{"n_layer": 9, "d_model": 256, "n_head": 4, "n_kv_head": 2, "head_dim": 64, "d_mlp": 704, "vocab_size": 8192, "activation": "swiglu", "norm": "rmsnorm", "norm_place": "pre", "norm_eps": 1e-05, "positions": "rope", "rope_base": 2530.0, "rope_fraction": 1.0, "qk_norm": false, "attn_scale": 0.125, "bias": "none", "tie_embeddings": false, "parallel_block": false, "init": "uniform", "init_std_qkv": 0.0275, "init_std_o": 0.0, "init_std_up": 0.0275, "init_std_down": 0.0, "optimizer": "muon_variant", "lr": 0.0185, "lr_mult_o": 0.971, "beta1": 0.93, "lr_head": 0.00663, "grad_clip": 1.0, "warmup_steps": 200, "schedule": "wsd", "decay_fraction": 0.772, "decay_shape": "linear", "final_lr_fraction": 0.0, "batch_tokens": 65536, "seq_len": 384, "doc_mask": true, "train_tokens": 257000000, "steps": 3922, "dataset": "wikipedia_en"}
Each number is 128 + 32 x the weight over its row's rms, rounded and kept within 0 to 255. Layers, rows and columns count from 0. Numbers have three digits each. The size before them is the row's rms in percent of the matrix's.

# layer 3 MLP up, 704x256, rms 0.186, rows 658-679, columns 128-255
093:155213110125121187072137161091095115201132195131190097165085134186082167108140111141167151145125099107185077073130128124080098130115129117091143070089065143101082154143083107127189114119171095132172149115142137107143098106140092174119171087160094153158117179085117128126118080135106124090044103141154171139084133089156143168142164071104127079155118106144161163118105135116114070114092
097:138105139141119139190204094101117092164063119160166118148084132138145129107120147140110116143130134096122164149163126181154137105097086117061156171148034156155130138101161166120176154063134099138170144042142075174078097108111109156165122104129107132122141161150105113154127167102163121097081129122081115107209164097123074135175195116146116125177149166119131157131177096169103093095094
098:145147076203163146126113169103148100092132078111162077115175110161113108151176103118098160144099147103166164120170119092169135128120113100119086107193122124123148169081066120056089152130120084188103175135179186122107146164156102207177068120114158143107110130134152195145091123096099171110167106112150076149087147067209089172151140127084120172171151089169154087149099087143108108108112
104:164125143163130157095140152130132112133108132125103128111076193054118181185120102168154165175119106144116123088096190111091108177115125135108167091137133158077113116103130110121146138083149130148106137143130081143171088103114122147083101109128100100169122101098109111128152147146076138121111194089167056093111138133147120131162170163148125111184162089109131176080152063137097083205093
096:107152142105116142107149143126155161140109087074121122143126166160098155174124099131092120133203152203115131178132202177118135055169169033185169093144161156098121167123128093157087094130085078136155135132168103129145144137202111114158114068103136139183143162103084084062155097047096105113157120119105116114143129132108130116127163107058136135084092178112142187074172101137111142135145
103:113110154142136159201141119166101147159050130115163153115112099095145120189124098115101119082155169092176114130128127157157139152094161096074130115115122160129138099147136070122197115140091125191129122143113137126071095079197143150146150129105061136157121157173123133112170149115091102110162093106141119106149127131197084049180155115112108137149153085130122096118136112202152145102158
098:089169095116133161118110117162117113097117100116110159062157134119127154054107125139130151132186153137136117181106131103147120108159071194143089124136143104130088155094101078131118092136116138199111136119168163154108081087105092134132120120072155062138169139135072119134123098118134128131088100157152105132136058110189136081121075106136154127199077133106112117102144092176126209082180
101:137147089102079150117092178136189108163146145171120145143100163091131136081110165149052136155234115096116117143127132078137152111100104158146117157122083084164170127141159072158098069163087166100115089189108101175082157096096130135099100144145149137185087137135176103102117165096145168131101128184158126130131141148134131113134122140128147144133160118127137031141138115144153126103150
104:149107161132117138153142096104143117081144142082154117142091133090173125064131082168110094093150188181128215070147127121099093092087096117084098153167085147164083169076092144074162163136114213084152136167088108131072132118104166112149189135132164084119074118121085163114091187081143142073108092067192140182136098100107071194161114061051132114101133171109120124157146120141149155105116
100:173064187148168117113074087157128094106121130099134084143102189143107127117051153132094149097162209137140136152095149120165154127119203138182051163114162136124162135112133132096141141164127106124078137144081142069095099140146177132090133185130134123156140111160160148119135100074126109133147129116137152114113094083169117105173116101062097160158110135134165118114154136105111127138083
101:094092166089116092107151129084125097135092130097115171171079121118152130152146149146100102144063112139042080118167136180158113193108147170069146121141086120204092151076081111121172125114191168111176116137141128128147127161080124152214161087103157095076084104075118138152118094163111112109076095143065104155107129163108123144150153192109126142120136066119091105113106180147179134153179
103:136141191094126120190076117160111166103120157169136125077124123100139060100078116108129102088093125122184139156132167129117187131128097120127116131217062181126086137123115084095097103137156138113097178120117132149096151188127084126140172154133123043116096156103187146128116163109076128135140119156157063086129141076147142151159153183159128107119110069126077139124166090134142150128126
101:136192127151140183140126104146149143126146125087121117097089117123123102206140101172160182146214126126169135118120126112041114145123151152174169114119158141115076169106126103104147128183128127130125095134182155163076103102123141137155114139199114150142211109122178139123167127063121146156195147100160117195113134207084149101156158146085155114100081164160192134171116073206167125182115
105:136140118136124145216091086143135117055202110151174104163109094096144139135128121112120173148079104073097163119157110141101089095136142147153108134127108136100166098132165135153107110201197106082117118053146090112133144146190139126097103110126081116159152108135157071160160100156129107132150211184128152139125195133110163112148170130138141163108146167114184131145128122102091110144119
111:126135138132094156102120142194135165123085156151100168063144098095085140101116121101117113070157111197123139099129140105147157116113102153139143140142156154120174165106116099168159197174151175134101151083153142120064107178114135145191134153123044089153155138122143112132144161131107164100121148158145074110219150103091108106163144190170151119142138116101115109051169070111180116114100
097:148177082176182127120118150151157112148079159166068119084100126188150147149087102076123122137130105153097174217105075122143114162123217207143151085096121120122154115090154138133121170142151188105134139211168104054173088143050106137130089084118160095122104158091125168124077064097146141159093133130143090097137111138111144136093117129118137118098146122084178124117114165111168120150121
097:148141061129094142114132136128153119157124142183143149145118159130115125105096117098105118206123171119123172193101154182078150197120178104117091118104102171081180061166082169163102103139119162155159145165119080084117120149100148146148098160105156162136158093102143152144112145134098160105140121142143137106084111151124135172123142154129106117168179210115129070136116140181112160209143
100:075121098070148122102154162105111187146213097139121128099121078083050094134101119073096146124121150146145144097139133112135022217125171096121062152084173141084116116080137077117141158140104146132069162160147090142116081130067137117139129093097128115073137108120167111130130168121116150132112172179103095142133133128139106137095072120122163104172119093163103188143179125141165143184132
099:116132119152115113091112098175094133205147102177142143163105203135068112079052105099138093133170129137131115116117102099144139142158117029120110089141111155090069131124130121133149154180108193183129155115110115131105132083096093106116125118149091148152139026130162092110177169156131081132085037130152127139181140118117174091127097140104133122145058112136131128145181117102161128077142
101:105152130125069107154116098154165095147153145161137075109120073110178149115132223136140087151146112162088133049094213107154137142148147097088117126141137112121145138151177092105080178140124130111156095139142103105143157078098167171198124086139116124075163128090144119060151186182096175106115154154110169146112119097149142144129102128117115126101151104089158169100137161201085142159146
096:153153177128141198178073075122125147152144094176064139097115103118190120082144182161139115073104128146138164154159155107126110141105147121126179174160161144129181141200034143143070123143157152156103154100103127161102108119086108089087140164134144092143096122113173159187110119125061095149148069115144178060128127124148167150090107140141124175079097134121142145124084180080096145125160
094:113124149102125152123131086088151115197130081143142105130133088083089156101116153117055137096110075128122047167143115174186106177155171054128122158134147113126139103158078109090152088101095080099065162125185177134110209078066129125086126078113138109125068090111169117120148148121123105091090155123117114125125110111141157158172153133130124107157091134144101124134138105098152121142162